python train.py --n_head=10 --vocab_size=2048 --lr=0.00853 --batch_tokens=65536 --seq_len=768
Each number is 128 + 24 x the weight over its row's rms, rounded and kept within 0 to 255. Layers, rows and columns count from 0. The size above them is the row's rms in percent of the matrix's.

# layer 4 MLP down (transposed), 1280x320, rms 0.0415, rows 1076-1097, columns 160-319
size [ 96 109  94  98  97 102  89  84 115  92  99 105 103  95  98 102 104 133  93  96 102  94]
[[106 111 138 113 140 109 163  94 141  67 161 142  97 158 193 134  95 138 112 114 134 127 131 155 105 114 130 189  65 132 164 119 113 137 192 144 141 138 134  97 112 132  90 154 136 124 142 156 100 151 156 124 130  99 144 157  97 140 161 130 131 107 101 139 134 108  98 133 103 137 140 150 125 153 145 145 120 186 137 124  97 120 150 138  92 111 103 101 134 133 142 123 148 131 148 116 191 136 151 108  94 110 118 136 137 125 147 161  93 120 147 137 186 136 112 135 125  98 144  89 108 125 124 118 134 132  66 157 138 134 155 100  95 121 124  79 113 143 152 106 120 114 152 151 140 137 160 112 121 143  62 154 131 141 118 134 111 157  86 129]
 [ 81 134 107 135 128 127 136 137 155 143 161 158 123 135 116 114 147 150 128 172 147 147  52 145  83 166 132 146 134 126 156 104 139 114 139 120 144 173 154 108  82 143 150 117 140 101 101 123 127 166 146  93 126  90 141 145 129 124 101 126 147 115 115 116  98 158 133 138 147 109 140 150 142 134 104 110 133 115 155 164 137 115 111 110 183 119 130 111 122  88 166 170 159  99 192 123  94 113 142 187 132 148 174 128 153 141 148 110 127 158 146 105 176  94 136  89 116 134 131  82 174 170 101 151 177 142 168 100 130 135 121 118 166 150 118 138 156 163 136 171 169 116 144 141 157 137 182  95 178 141 110 143 138 118 129  51 140 102  94 146]
 [117  97  76 136 153 100 135 166 137 141 122 134 104 109 134 121 153 103  74  91 128 112 128 149 127  87 137  81 154 140 122 117 139  92  96 129 130 108 132 151 126 128 102  97 147 143 103 121 142 163 139 111 125 138 143  72 127 150  92 153 104 147 114  83 138 123 133 149 122 111 127  57 113 129 103 143  80 121 134 106 120 153 121 131 137 108 102 125 157 138 116 140  95 138 122 150 121 126 114 138 120  86 136 122  97 135 106  85 143 160 152 139 156 138 143 158 105 123 123 116 101 136 145 141 131 136 133 141 159 110 114 135 164 104 101 151 150  66 159  81 127 103 137 188 136 113 119 168 131 130 142 100 155 136  89  89 133 102 157 160]
 [ 85  92 145 108 152 126 116 133  92 124  85 144  85 169 146 115  91 117 120 110 152 156 146 119 129 113 185 161 127  98  94 116  81 111 118 122 118 112 131 147 155 121  98 104 140 133 119 125 134 107 130 147 110 161 110 102 127 135 134 103  83  93 153 162 144  85 146 115 126 114 127 140 107  83 158 106 130 139 116 120 137 135  72  96 120  95 125 119 131 156 100 132 169 123 168 175 134 130 159 124 113  77 125 140 125  92 129 141 178  89 136 124  80 103 170  75  86 105 129  95 163 123 144 136 164 134 136 142 131  88 135 138  91  62 143 162 110  84 153 161  77 124 134 123 122 121 159 107  93 117 131 105 147 127 124 152 121 137 129 116]
 [131 109 131 132  87 184 113 119 152 134  78 130 127 137 103 119 114 147  98 103 130 106 104 122 163 131 136 132 106 130 134 126  92 143 119 145 110  95 136 161 156 169 139 150 146 133 125 150 124 156 135 127 140 124  92 164 139 112 147 116  83 111 104 121 113 133 125 113  96 110 177 147 130 151 114 148 118 159 152 156 125 151 139 143 118 136 180 118 103 129 128  91 123 138 140 138 126 107 135  79 120 148  99 140 124 164 106 101 139 177 138 112 124 159 129  91 149 104 121 149 142 160 118 131 132 173 146 129 104 170 105 131 126 122 154 133 158 123 151 155 103  96 166 113 122  99 149 122 109 114 119 146 160  88 102 155 108 103 147 112]
 [173 120 111 136 112 114 114 141 172 134  65  97 105 173 124 144 114 134 150 130 157 138 138 104 147 126 102 166 122 168 133 108 132 152 143 125 174 145  94 112 126 119 117 158 153 131 142 104 115 133 101 154 131 135 110 141 157 132 126 116 104 140 107 128 118 165 152 112 147 151 104 124 169 119 135 146 142 142 143  66  79 120 135  76 115 132 135 140  84 114 110  95 116 113 144 129 122 120 105  97 110 125 123 142 109 133 125  81 123 120  98 148 134  91 157 147 123 114 133 134  94 126  67  78 150 154 100 113 120  83 102 153  99 114  99 114 169 127 146 123 126 127 141 102 123  99 126  84  95 152 158 161  93 164 152 109 130 117 140 113]
 [135 154 151 131 108 106 124 135 151 120  85 119 134 108 166 131 126  82  87 135  66 156 126 138 109 165 132 136 145 111 163 131 147 131 120 130 114 150 128 127 146  82  99 144 123 145 113 127 124 133 145 155 131 112 109 100 132 129 156 137 118  90 141 118 134 126 190 103 166 148 134 144 127 142 135 130 127 115 147 157 143 171 156 127 145 104 136 125 120 161 100 116 187 129 140 157  87 109 138 149 158 121 119 120 132 121 121 134 139 144 139 189  98 129 122 113 110 136 145 124 177 130 114 102 159  54  89 124 159  76 102 139 124 119 159 152 101 130 124 123 133 148 139 181 124 109 130 110 104 112 149  97 124 115 131 134 180  90 131 124]
 [168 114  91 173 102 148 109 149 107 107 139  95 106 135  99 111 133  90 137 129 135 138 142 121 108 174 114  94 112 126 125  88 124 162 151 106 125 157 164 114  93 117 126  94 110 132  88 137 161 135 101  63 136 115 125 168 151 166 113 110 119 154 104  92 126  93 152 106 134 129 145 110 167 136 154 126 104 135 154 116 111 133 120 123 138 148 134 109  96 111  87 133 162 142 104 126 106 162 138 145 193 107 126 116 148 113 106 153 121 127  95  75 135 125 138 120 148 136 101 119 155 171  93 141 159 128 106 149 163 148  75  98 123 159 124 142 139  96 144 105 171 138 137 127 115 132 144 171 105 154 181 121 119 166 172 121 102  98 134 125]
 [146 118 142 136 139 158 106 159 125 156 120 111  97 116 148 123 154 124 142 140 139 163 157  98 131 154 144 120 113 122 191 156 130  91 175 106 102 132 143 129 148 135 109 151 144 124 138 140  93 122 166 117 159 112 116 107 105 126 159 100 145 106 135 127 101 167 160 118 147 128 126 150  96 129 115 149 118 154 133 154 118 123 118 141 161 155 140 150 122 127 138 147 121  77 167 126 129 145 156 159 128 122 140 129 174 110 166 110 101 127 127 114 138  91 164  94 136 122 158 150 148 117  74 135 139 128 125 125 133  88 129 100 118 125 186 132 144  83 159 139 131 104 172 137 141 118 110 100 114 143 146 139 153 132 148  92 147 187 130 143]
 [126 142  85 177 129 119  89 128 122  54 138 134 132 115 111 133 173 133 100 169 101 153  48 126 148 123 130 116 119 102 140 117 132 141 118 151 116 121 128 124 131 156 139 112 148 116 125  87 146 127 134  98 154 123 127 116 147 120 170 138 155 140 166 128 102 169 160 119 112 171 130 158 130 173 145  95 156  84 160 167 127 113  85 151 140 123 115 128 150 134 150 101 114  97 119 115 135 100 157 109 137 106 137 100 150 136 138 121  83 145 124 133 110 112  83 132 150 128 157 118  85  89 163 170 128 125 101 145 127 145 126 124 128 125 118 128 136 126 106 141 134 138 124 122  98 190  80 122 122 143 163 133 155 119 126 112 117 116 136 128]
 [124  93 166 147 156 122 112 132 115 169  85 155 135 107 100 137 143  99  92 156  99 134 110 140  95 121 133 151 144 104 110  81 135 139  81 157 130 101 135 104 113 144 156 103 139 131  85 135 106 171 147 132 139 168 118 145 106 125 161 124  91  95 127 123 146 138 171 116 165 123  98 129 123 101 117 138  98 155 122 119  97 106 149 118 173 142 116 167 122 141 138 104 103 137 154 142 131 102 137 146 127 127 118 146 119 132 127 191 127  93 166 135  97 120 159 120 103 184 143 123 140 135 155 121 105 148 156 126 134 143 144 129 165 133 118  84 138 135 111 128 173 187 147 154 146 118 166  99 192 100 118  67 117 168  44 152 121 145  91  84]
 [102 131 170 151 128  87 127 169 103 126 139 142 155 123 140 122 158 137 148 110 103 156  94  89 128 103 164 112 148 179 145  99 125 141 116 126 122 155 135 131 116 170 144 118 116 134 140 123 154 141 156 189 102 155 164  85 141 121 166 139 137 122 162 141  91 111 116  97 143 142 111 108  83 155 132  80 156 127 120 138 143 145 107 150 107 136 136  89  98 137 147 120 121 163 130 140 156 141 110 134 117 153  94 144 164 136 164 128 133 149 115 141  28 145 132 136 108 167 134  93 147 122 134 113 185 117 111 189 136 153 136 135 134  87 133 106 157 171 155 123 115 116 159 136 143  69 115 106 163 155 148 158 134 106 136 122 115 137 142 120]
 [152 119 110 161 145 147  86 110 134 156  98 143 120 125 113  84 113 149  99 113  97 144 132 131 120 153 112 147 150 116 136 150 149 124 102 124 108 159 168 180 124 146 151  95 137 140 124 108 146 111 100 159 132 156 157 143 123 123 115 135 151 112 109 181 117 137 142 109 149 140 152  86 128 127  94 159 131  79 145  97 154 136 109 137 137 125  99 111 128 110 115  88 140 191  94 128 119 135 141 115  79 134 123 109 141 137 120 118 121 122 156 126  90 139 135 144 116 102 162  96 163 172 115 114  86 138 158 140 167 103 127 132 154 143  97 133 163 140 128 122 129 129 112 134 130 119 171  78 124 142 150  95 136 102 110 169  89 132 139  54]
 [173 161 136 112 136 106 148  90 110 129 112 125 155 129 119  86 139 113 128 106 193 122 119 131 149 134 120 125 131  99 137 114 126 107 149 180 146 108 101 103 155 121 101 121 146 128 114 141 133 114 103 108 117 140 126 133 151 109 172 155 102 133 108 126 127 145 143 138 147 172 128 139 142 112 136 148 105 102 158 109 118 136 150 131 138 124 128  87 111 139 168 139 137 162 168 142 122 162 157 144 157 172 129 100 125 104 147 127  73 174 157 151  73 118 107 146  93  95  74  98 153 123 120 148 105 141 168 159 174 129 129 150 149 141 131 128 117 189  93 112 156 152 151 145 153 142 122 152 138 139 127 126 121 117 148 120 125 125 124 106]
 [ 83 127  79 140 159 127 107 136 115 101 101 135 140 135 132 130 102 148 124  98 161  96 116 107  88 147  94  77 126 165 138  89 123 126 142 156 130 147  98 123 140 168 130 148 115 123 136 137 106 155 127  98 120  73 123  88 127 121 100 108 158 124 135 122 148 117 171 121 101 127  99 120  67 143 164 116 181 104 120 146 134 139 145 153 135 130 149 125 130  79 162 173 135 153 158 117 179  94 138 153 156 151 154  79 145 135 140 157  78 109 119  96 105 142 134 111 148 141 100 165  96 167  95 127 111 148 124 153 125 138 157 158 148 139  96 130 127  96 111  96 150 103 145 142 152 139 155 134  91 108 140 103 119 146 116 101 153 146 176 151]
 [173 113 177 149 127 126 145 104 117 139 114 135 150 106 103 113 139  91 133 126 118 112 167 118 137 124 150 159 102 169 118 103 121 142 106 155 108 122 147 135 142 141 120 154 156 127 113 112 114 102 115 140 113 154 119 105 108  83 121  99 112 110 108 129 136 174 101 144 132 146 139 124 143 133 136 140  81 123 118 146  92 119 119  94 110 156 108 114 150 156 102 129 182 133 163 101 124 132  94 168 157 124  82 129 128 147 169 106 118 107 174  99  84 149 112 117 102 118  91  75 124 107  78 163 120 102  98 152 164 119 158 101 123 153 119 161 132 145 135 142 127 129 109 116 129 150 121 133 103 101 111 110 138 165 111 127 179 122 145 153]
 [108 155 138 169 139 147  73 151 141 121 125  71 107 129 121  84 159 103 126 143 155 157 124 115  85 114 119 133 120  89 132 169 138 132 121 141 164 177 114 178 140  79 189 122 134 136 108  67 144 121 137 112 153 110 161 136 116 156 155 123 124 138 100 138 188  99 100  97 135 125 133 157 145 145  96 137  95 113 104 120 102 123 109 162  96 139 143 131 121 143 137 134 131 168 102 107 157 132  94  88 134 132 149 123 118 123 132 162 142 129 147 124 141 140 138 159 140 134 136  77 169 123 119 120 151 159 107 135  93 181 144 160 115 105 174 121 109 128 126  97 133 138 158 153 126 148  93 107 136 106 131 127 123  95 149 135 116 138 111 148]
 [ 87  99 147 130 118  74 136 129 143 125 134 121 109  71 126 129 121 128 151 130  96 122 105 149 142 125 133  98 112 173 151 121 147 145 128 180 114 112 109 123 130 125 117 138 155 132  90 101 116 131 134 111  98 143 109  91  88 115 149 128 132 124 148 134 134 124 166 104  99 141 169 140 127  97 124 107 118 124 123 145 154 153  93 131 169 119  97 117  71 162 152 154 116 129 132 107 129  95 131 121 133  86 155 122  98 136 160 112 115 119 132 138   0 127 146 141 145 143 134 126 126 121  99 136 171 100 131 125 135 158 100 129 160 126 135 127 101 130 123 105 146 110 121 143 124  98 118 131 123 139 144 130 107 148 116 151 125 114 142  94]
 [ 94  96 116 138 116 160 117 116 154 153 104 120 121  95 119 129  76  81 120 161  91 108 115  67 120 101 127 112  84 162 125 153 122  83  82 140 131 125 104 117 109 174 116 120 156 102  99 138 106 134 172 128 176 120 155 134 116 174 102 135 122 151 165 103 134 144  66 148 176  92 114 127 134  81 116  97 149 152 145 138 145 156 150 159  80  89 127 130 137 149  99  84 146 111 127 148 130 137 136 107 148 108 122 119 148 116 134 111 110 147 134 131 121 121 148 141 140 115 127 154 123  99 128 134 105 149 115 110 147 151 116 158 170 115 137  91  90 140 173 115 138  95 128 147 141 151 127  72 140 141 151 101 124 105 156 122  86 106 145 113]
 [121 152 125  84 133 139 124 131 139 134 116 134  95  99 167 143 126 165 148 137 105 132  89 133 116 172 171 135  83 111 148 156 146 137 117 119 122 125 158 111  86 109 141 175  63 107 124 128 148 121 137 169 148  77 139 128 156 142 132 139 149  90 134 106 101 143 121 134 144 138 103 159 137 188 133  79 140  92 143 125 128 158 144  97 116 146 138 134 147 142 116 125 116 117  72 135 123 141 129  98 174 142 114 100 150 132 123 154 107 121 125 114 124 135 156 126 124 133 164 142 130  81 116 124 120  94 120 135  83 111 166 127 145 117 147 143 147 109 146 117  93 151 154 116 134 156 105 124 102 102 123 134 119 131 154  64 146 143 149 154]
 [136 176 127 134 109 132  83 133 154 124 142 138 143  96  74 116 137 129 135 145 125 153 113 182 169 146  84 107  92 135 142  96 125 104 119 118 126 132 125 135 143 111 125 163 118 130 120 149 142 148 193 114 150 141 169 117 102  71 110 134 122 125 162 130 118 149 167 129 118 152 192 119 187 141 119 168 185 157 123 106 109 153 123 146 158 166 142 112 160 141 105 108 131 139 150  68 127 128 136 129  92 189 124 193 132 148 133 124 156 147 177 118 142 152 120  76 150 155 104 115 105 129 100 112 175 101 125 170 100 132 120 179 147 106 153 139 134 181 148 125 115 101 149 131 119 143 120 137 133 159 144 117  91 148 147 135 141 128 109 130]
 [180 159 125 146 164 132 150 138 162 126 154 165 127 146  84 147 119  91 135 132 112 147 116 124 103 129 110 155 123 136 100 121 131 119 113 132  96 134 156 155 120 144 125 123 134 129 126  96 116 155 116 133 127 130 137 140 110 120 166 112 135 136 158  95 140 163 100 117 169 206 114 139 101 193 136 130 116 130 122 118 157 177 132 123 128 155  93  99 114 124  92 117 141 181 127 128 128 113  77 129 115 113 108 127 162 166 102 128 184  95 132 100 113 116 164 118 148 119 146 146 159 123 127  94 133 102 129 140 159 137 122 127 127 139 127 127 118 124 119 122  80 154 174 151  95 136 135 123  94 121 133 127  94 110 108 142 154 154 104 107]]
# layer 4 MLP up, 1280x320, rms 0.0904, rows 1077-1097, columns 160-319
size [ 99 104  98 105 102  90  99 110  99  84  84 103  91 102 105 110  84  91 104  94  94]
[[113 110 149 113 112 141  92 118  85 135 151 106 128 192  99 152  96 120 101  99 139 150 130 102  95  83 141 130 129 127 121 143 129 114 152 111  90 128 120 148 141 134 142 137 114 155 172 124 138 153 137 180 116  99 133 108 112 146 126 110 144  99 151 157 139 110 131 128 145 155 101 107 121 111 120 167 101 170 102 110 148 111 118 123 140 116 177 135 125  95 105 169 136 116 136 120 138 138 127 137 138 137 139  64 121 113 113 118 101 181 118 117 105 193 146 119 104 139 166 127 122 154 136 142  85 131 117 111 152 124 123 135 133 145 150 133 139  63 116 120 129 190 115 143 145 137  90  98 131 141 161 100 129 153 123 112 108 173 137 141]
 [124 145 171 106 113 146 133 115  72 129 152 127 140 104 147  69 158 106 129 119 155 124 185 119 137 118  94 145  97 142 123 133 113 162 150 109 163 106 103  79 141 123  75  93 141 123 200 120 159 103 141 111 152 111 163 129 120 145 103 153  97 116 129 107 147 148 113 130 144 171 174 169 117 117 129 169  97 127 116  84 123  94 160 143  82 107 134  97 181  97  77 116 129 174 110 104 136  99 137 145 123 111 116  70 115 129 134 117 157 149 149 145 141  99  93  96 119 151 137 149 118 135 106 114 157  99 117  83 132 134 100 130 122 203 135 138 126 103 115 119 176 136 129 116 146 118  83 139 110 178 112 100  94 137 144 131 142 142 137 124]
 [ 99 127 140 104 177 113 154 114 157 177 121 124 146 131 120 128 105 117 122 124 140 153 125 179 166 104 156 171 131 143 108 140 145 148 112 125 132 196 130 151  99 134 161 107 122 156 106 130 106 139 121 143 132 145  99 132 143 154 122 168 183 134 135 159 158 122 168 148 127 124  75 136 113 136 128  85 104 179 128 129 109 115 141 118 131 112  75 119 134 125 147 139 125 159 145 104 138 127 118 110 168 139 160 129  83 143 145 101 128 132 157 142 162 148  96 154 101 133 139 126 123 140 132 157 122 150 153 111 148 137 119 106 191 133 127  96 104 134 122 152  58 123 113 117 107 109 117 148 117 135 117 126 142 138 132 121 132 123 131 148]
 [146  93 130 107 142 126 139 130  69  99 143 105 143 126 146 114 122  67 141 106 106 115 160 118 118 125 108 132 139 132 143 141 178 166 153 128 148 105 137 113 119  75 154 122 162 104 152 142 132 133 142 165 135 151 124 145 136 168 114 131 184 118  89 189 102 106 144 165 120 165 135 129 134 124  94 146 144 122 113 108 102 133  80 119  92 169 107 158 123 108 123 140 168 135  97 115 111 127 145 124  81 191 167  92 112 146 113  63 126 119 140 147 118 139 113 128 121  73 133 115 145 114 140 155 151 160 123 108 137 106 115 174 130 107 140 127  88 162 164 128 119 114 114 145 136 119 109  97 144 147 127  74 102 152 136 145 150  90 136 121]
 [122  99 155 150 136 146 148 138  96 111 128 141 130 126 108 142 132 120 108  88  90  89 115 152 125 107 172 181 125 108 156 141 140 111 130  93 118 121  96 108 138 133 142 140 122 144 108 106 133 140 172 123  88 115 150  74 121 107 144  68 113 101 114 138 126 174 169 141  99 123 134 118 129 107 150 148 117 116  78 131 143 101 146 123 138 145 128 143 122 154 119 134 123 178 127 122 155 153 150 144 107 139 128  67 154  96 127 136 137 112 156 126 143 157 148  93 125 163 106 141 138 143 101 133 105 131 142 128 120 142 153 134 141 132 170 152 123 117 147 123 114 116 113 163 139 136 152 104 145 113 159 126 164 145 166 111 161 130  76 148]
 [139 103  91 123 102 150 132 149 136 140 120 161 136 164  94 142  91 127 125 151 109 135 135 145 140  95 109 145 116 152 131 137 167 120 135  89 124 108 124 102  99 121 130 131 107 132 137 148 148 114  74 121 114 104 166  97 146 106 113 101 122 146  99 137 140 167 109 110  96 141 135 126 104 124 122  91  87 153 115 135 147 125 122 114 176 137 152 123 129 130 114 152 100 129 130 137 126 143 114 136 135 126 118 117  97 129 118 145 155 148 133  98 144 133 100 163 136 132 183 151 115 124 122 152 101 183 145 115 150 109 173 118 140 123  82 138 178 110 141 140 190 123 100  89 145 118 119 133 134 110 163 114 128 170 123 191 136 119 116 164]
 [161  98 137 100 124 115 146 142 123 107 116 136 129 143  78  98 148 130 110 140 130  75 121 122 125 102 159 162 115 150  96 168 133 126  85 131 109 102 114 130 189  97 123 120 155 166 139 161  81  86  92 132  91 134 128 116 121 184 138  98 115 138 155 102 161 127 150 139 138 131 130 118 112 128 124 121 114 139 129 134 161 152 136 145 162  82 111 113 152 114 108 107 147  85 150 156 149 108 135  80 114 116 130 130 155  78 123  92 129  73 135 110 102 103 149 126 122 107 191 109 139 127 170 115 110 152 108 145 120 124 133 164 114 136  95 125 153 146 148 147 137 128 125 136  94 144  85 130 139 135 117 112 133 177 106 196 133 113 177 136]
 [104 164 123 113 163 105  96 144 152 104 169 116  83 107 144 125  93  74 116 121 130 114 151 127 128 123 117 136  79  82 137 151 131 121 128 112 116 204 166 136 135  83 156 174 122 142 133 159  60 150 131  96 124 131 129 112 150 116 125 141 107 161 147 146 160 133 156 148 116 139 169  98 140 154 130 135 140 161 172 195 122 157 112  99 179 130 135 182  90 163  96 150 126 166 125  90 129 143 176 138 142 123 120 139 163 137 148 109 117 114 163 157 127 133 122 146 163 152 166 133 125 137 129 160  88 177 148 133 128 119 161 126 111 135 134 104 140 106 117 112  83 119 123  85 131 140 111 128 122 138 136 155 136 118 126  49 113 146 160 137]
 [111 119 153  98 158 128 115  93 159 105 119 163 159 128 116 121 100 119 159 130 122  98 106 149 141 125  92 109 121 125 127  87 111  82 114 152 118 126 126 144 135 137  89 105 147 120 148 135 126 128 108 170 132  90 153 142 136 117 189  83 110 115 110 155 103 130 156  93 101 109 121 119 104 180 142 156 130 121 113  79 155 103 173  94 102 182 177 144 114 163 147 137 128 141 129  90 119  85 110 122 174 153 119 141 141 132 106 133 177  90 123 113 125 153 148 122 113 138 122 156 123 130 123 108 119 144 134 110 105 131 172 146 117 137  98  98 106 144 104  98 183 134 115 171 113 147 137 163 151 111 117 151 148 128 138 163 142 163 144 163]
 [170 127  97 121 125 105 160 165 143 140 163 113 152 135 138 157  98 143 120 139  44 126 127 118 159 134 136 107 131 156 125 156 130 146  89 121 127 123 134 127 138 141 135 139 106 132 129 106 106  92 119 148 105 159 107 121 108  87 107 162 181 172 100  99 160 168  80 120 121 139 149 117 145 120 141 134  81 139 112 178 128 132 129 153  92 152 114 130 107  87 177 136 117 121  88 119 131 118 139 143 150  77 114 128 101 152 140 134 148 109 142 198 105  94 133 161 133 107  92 108  98 147 131 141  99 130 131 133 165 116  80 120 132 102 163 141 153 138  90 155 104 124 126  91 116 107 121 139 101 116 103 157 118 168 120  94 148  96 136 202]
 [128  86 153 138 118 131 151 114 130  96 160 138 124 139 159 115 142 132 148 101 119 140 136 101 124  92 133 139 111 117 109  69 127 162 193 121 112 112 115 158 134 135 127 123 134 131 157 120 143 119 113  57 140 136 103 114 123 136  48 110 117 106 153 157  82 103  69 143 119 175 163 112 147 132 123 170 126 122 113 147 121 155 165 152 100 154  95 155 128 126 137 134 117 111  99  96 108  98 163 135 133 139 188 143 166 151 151 179  99 130  91 122 147 113 124 102 125  91 129 127 121 148 153 159 114 135 163 128 162 144 132 163 113 168 139 133  94 159 141 135 130 152 128  83 141 114 157 123 163 125 106 128 149 130 180 144  97 123 125 178]
 [ 99 115 134 103 114 123 136 140  92 148 156 100 129 128 114  58 130 173  91 144 129  95  80 111 150 127 135 128  90 130 164 124 123 121 131 119 121 138 117 119 101  75 101 133 140  51 104 156 111  83 128 122 127 118  83 140 138 140 168 129 155 109 132 145 150 153 119 113 151  88 105 133 134 139 142 131 128 125 104 144 142 139 108 117 119 123 110 137 107 121 115  95 137  88 130  90 130 135 151  87 125 132 102 162 103 149 125 148 131 126 106 179 111 142 117 120 133 148 107 128 127 123 169 172 123 149 135  88 109  70 136 122 174 140  96 120  88  98 141 122 121 114 104 154 152 133 175 113  66  79 173 140 115 176 131 108 144 134 118 127]
 [131 130 137 117 126 131 106 142  84 143 146 130 139 131  86  80 128 146 104 114 117 118 153 126 126 105 132 143 171 155 180  92 124 119 140  58 133 148 131 129 121 108 120 172 144 112 133 128 147 160 118 142 167  69 147 117 127  76 157 100 128 155 117 143 139 159 131 121 124 115 145 152 112 164 148  91 111 138 106 151 110 106 103 122 104 119 140 148 105 147  93 117 147 132  86 101 130  97 136 141 175 125  92 119 130 111 105 148 150 196 132 136 174 129 139 104 150 148 144 142 153 148 169 110 126 126 139 194  95 141 103  92 126 153 122 135  79 164 130 125 148 150 150 166 116 115 154 202 153 138 168 119 120 101  97 105 118 110 134 157]
 [ 99 113  84 116  96 155 105 115 124 142 110 109 124 156 132 156  83 135  96 145 140 135 143 140 138 121 154 148 106 111 165 139 101  85 122 113 126 105 146 108 122 105 156 105 137 115 142 140 170 156 148 123 153 142 120  95 161 163 136 132  89 124 147 116 141  64 117 123 110 125  92 127 121 126 147 133 128 151  95  71 113 135  83  82 103 125 143 155  85 104 145 126 151 106 160  86 139 130 124 147 108 162  77  98 123 127 112 153 158 122 146 159 136 163 121 137 172 170  84 123 145 104 132  57 132 106 154 118 119 108 137 151 112 132 151 153 125 186 130 141 137 101 142 144 105 156 133 159 172 159 152 146 145 181 126 104 101 137 161 135]
 [113  93 106 100 122 160 111 129 112 134 155 125 113 132 133 146 144 143 121 145 138  99 135 125 143 190 110 142 116 115 115 132  80 153 113 157 119 136 144 119 147 155 122 150 114 118 151 191 135 141 142 132  95 118 124  96 148 100  75 128 102 146 132 159 123  97 111 149 171 124 105 135 127 146 113 120 136 108 164 149 137 117 122  93 181  95 130 144 107 162 109 163 119 108 140 130 123 167 120 124 176 113 123 112 114 100 152 140 143 139 114  97 144 113 132 137 151 147 125 102 104 131 103 116  99 100 109 190 117 106  77  94 162 126 108 101 129 195 101 101 105 129 103 158  87 182  72  77 159 133 117 128 149 108 126  95 122 141 146 143]
 [142 120 186 100 118 113 134 111 176 108  81 103 120 145 159 100 153 105 133 133 140 151 116 160 157 158 152  96 124 158 137 152 121 125 128  93 180 129 139 146 123 132 155 177 126 131  97 139 142 138 121 118 123 138 137 159 123  85 136 101 157 117 117  99  65 110 135 158  64 159 118 106 152 134 135 155 145 142 179 115 119 137 125 144 117  99 162 149 125 148  99 132 124 141 158 135 156 139 152 136  80 132 132 126 104 118 143 113 116 162  94 120 100 132  94 114  97 137 105 124 129 110 105 111 140 124 119 124 126 138 128 150 135 115  83 156 118 186  97 118 138 142 128  95 111 142 111  95 132 127 110 140 126 127  83 123 117 109 147 134]
 [104 143 145  91 151  98 187 159 101 161 135 132  95 115 164 151 135 146 123  73 137 127 136 150 103 137 131 112 142  96 111 154 137 142 106 158 107 159 160 117 141 141 104  94 106 141  93 105 101 148 102 143  96 167 131 114 134 120 112 139 115 136 123 159 134 169 117 157 135 156 131 149 117 114 168 133 141 131 109 136  98 146 166  77 157 124 127 152 166 120 126 111 138 128 157 163 150 117 149  85 146 101  77 188 136 150  96 124 121 156  87  96 128 127 168  97 109 113 140 107 127 132 122 136  94 147 140  80 139 104  90 133 129 141 151 116 139 144 139 144 140 163 117 136 122 122 109 122 161  83 173 100 121 100  91 136 139 143 125 199]
 [143 131 125  95 125 115 103 108  88 109 149 110 146 188 120 127 134 150 169 126 165 133 121 133  83 117 120 130 119  80 148 114 159 112 145  94 104 141 125 138 129 108 117  81  99 159 127 105 148 152  95  96 125 145 131 108 140 149 155 105 128 124  85 135 109 112 180 107 119 131 142 140 160 129 154 133 120 124 110 133 152 111 108 137 150 149 125 118 166 144 142 169 107 154 156 144 158 133 121 142 142 154 106 146  98 133 141 102 106  83 116 143 167 111 142 106 134 135  82 140 105 140 111 128 144  78 121 186 130 104 152 128 115 122  93 119 134  74 105 129 112 140  68 156 124 125 125 185 109 110 128 130 153 147 130 136 121 129 122 107]
 [115 151  58 157 129 164 152 112  94 137 118  95 118  96 109 121 137 110 134  88 145 154 161 183  85 117 168 133 144 144 103 156 128 153  92 114 112 120 111 163 122 146 112 110 176 135 151 139 134 147 125  80 117 127 131 106 163 133 127  99 152 125 119 173 147 119 115 138 174 153 135 126 124 145 161 109  74 135 101 134 106 113 110 120 146 125 114 101 113 130 120 121 117 122 122 142  75 117  95 110 101 135 136 117 124 112 140  95 159 116 136 163 107  85 140 116 155 141 129 153  97 140 124 133 148 145 181 146 127 130 113 148 145 172 128 149 146 130 169 133 105 140  91 159 150 127 142 140 119 133 106 128 181 129 148 140 141 101 127 114]
 [157 103 122 127 127 130 133 168 111 138 104 111 142 177  71 182 134 146  99 149 155 116 123 139 112 129 101 173 129  96 102 116 140 121 119 120 131 154 124 103 145 108 130 125 125 106  96  85 125 119  98 120 134 110 113 150 117 176  90 148 120 107 104 111  96 158 132 136 169 158  83 118  95 142 108 101  88 136 127 112 156 134  77  96  97 142 137 155 129  87 170 136 147  88 143 179 195 131 107 130 149 142 136 113 120 100 122 120 137  94 153 128 119 120 153 169 120 116  94 101 113 160 118 117 114 121 127 127 130  89 179 159 135  88 144 109 100 111 166 129 145 123 146 164 129 138 130 141 116 157 100 135 105 130 118  80 149 124 134 138]
 [123 160 116 162 126  98 136 117 179 130 119 162  93 104 157 151 137 160 109 112 152 115 139 114 122 167 118 128 136 105  95  92 102 113  87 157 111 140 134 140 109 160 128 105 164 117 139  95 142 136 160 108 159 123  66 120 140 103  71 114 135  82  94 114 135 152 124 161 140 145 113 163 111 133 121 131  99 107 146  92 165  96 113 176  61 178 116 124 159 132 161 123 142 149 110 150 131 110 143 127 121 111 142 135 194 105 141 140 104 116 142 118 117 153 136 157 144 120 154  86  99 128 128 157  89 125 126 136 176 131  88 145 131 130 146 137 108 126 181 136 157  72 109  86 100 125 159 125 122 132 179 116 143  92 137 112 114 112 130 136]]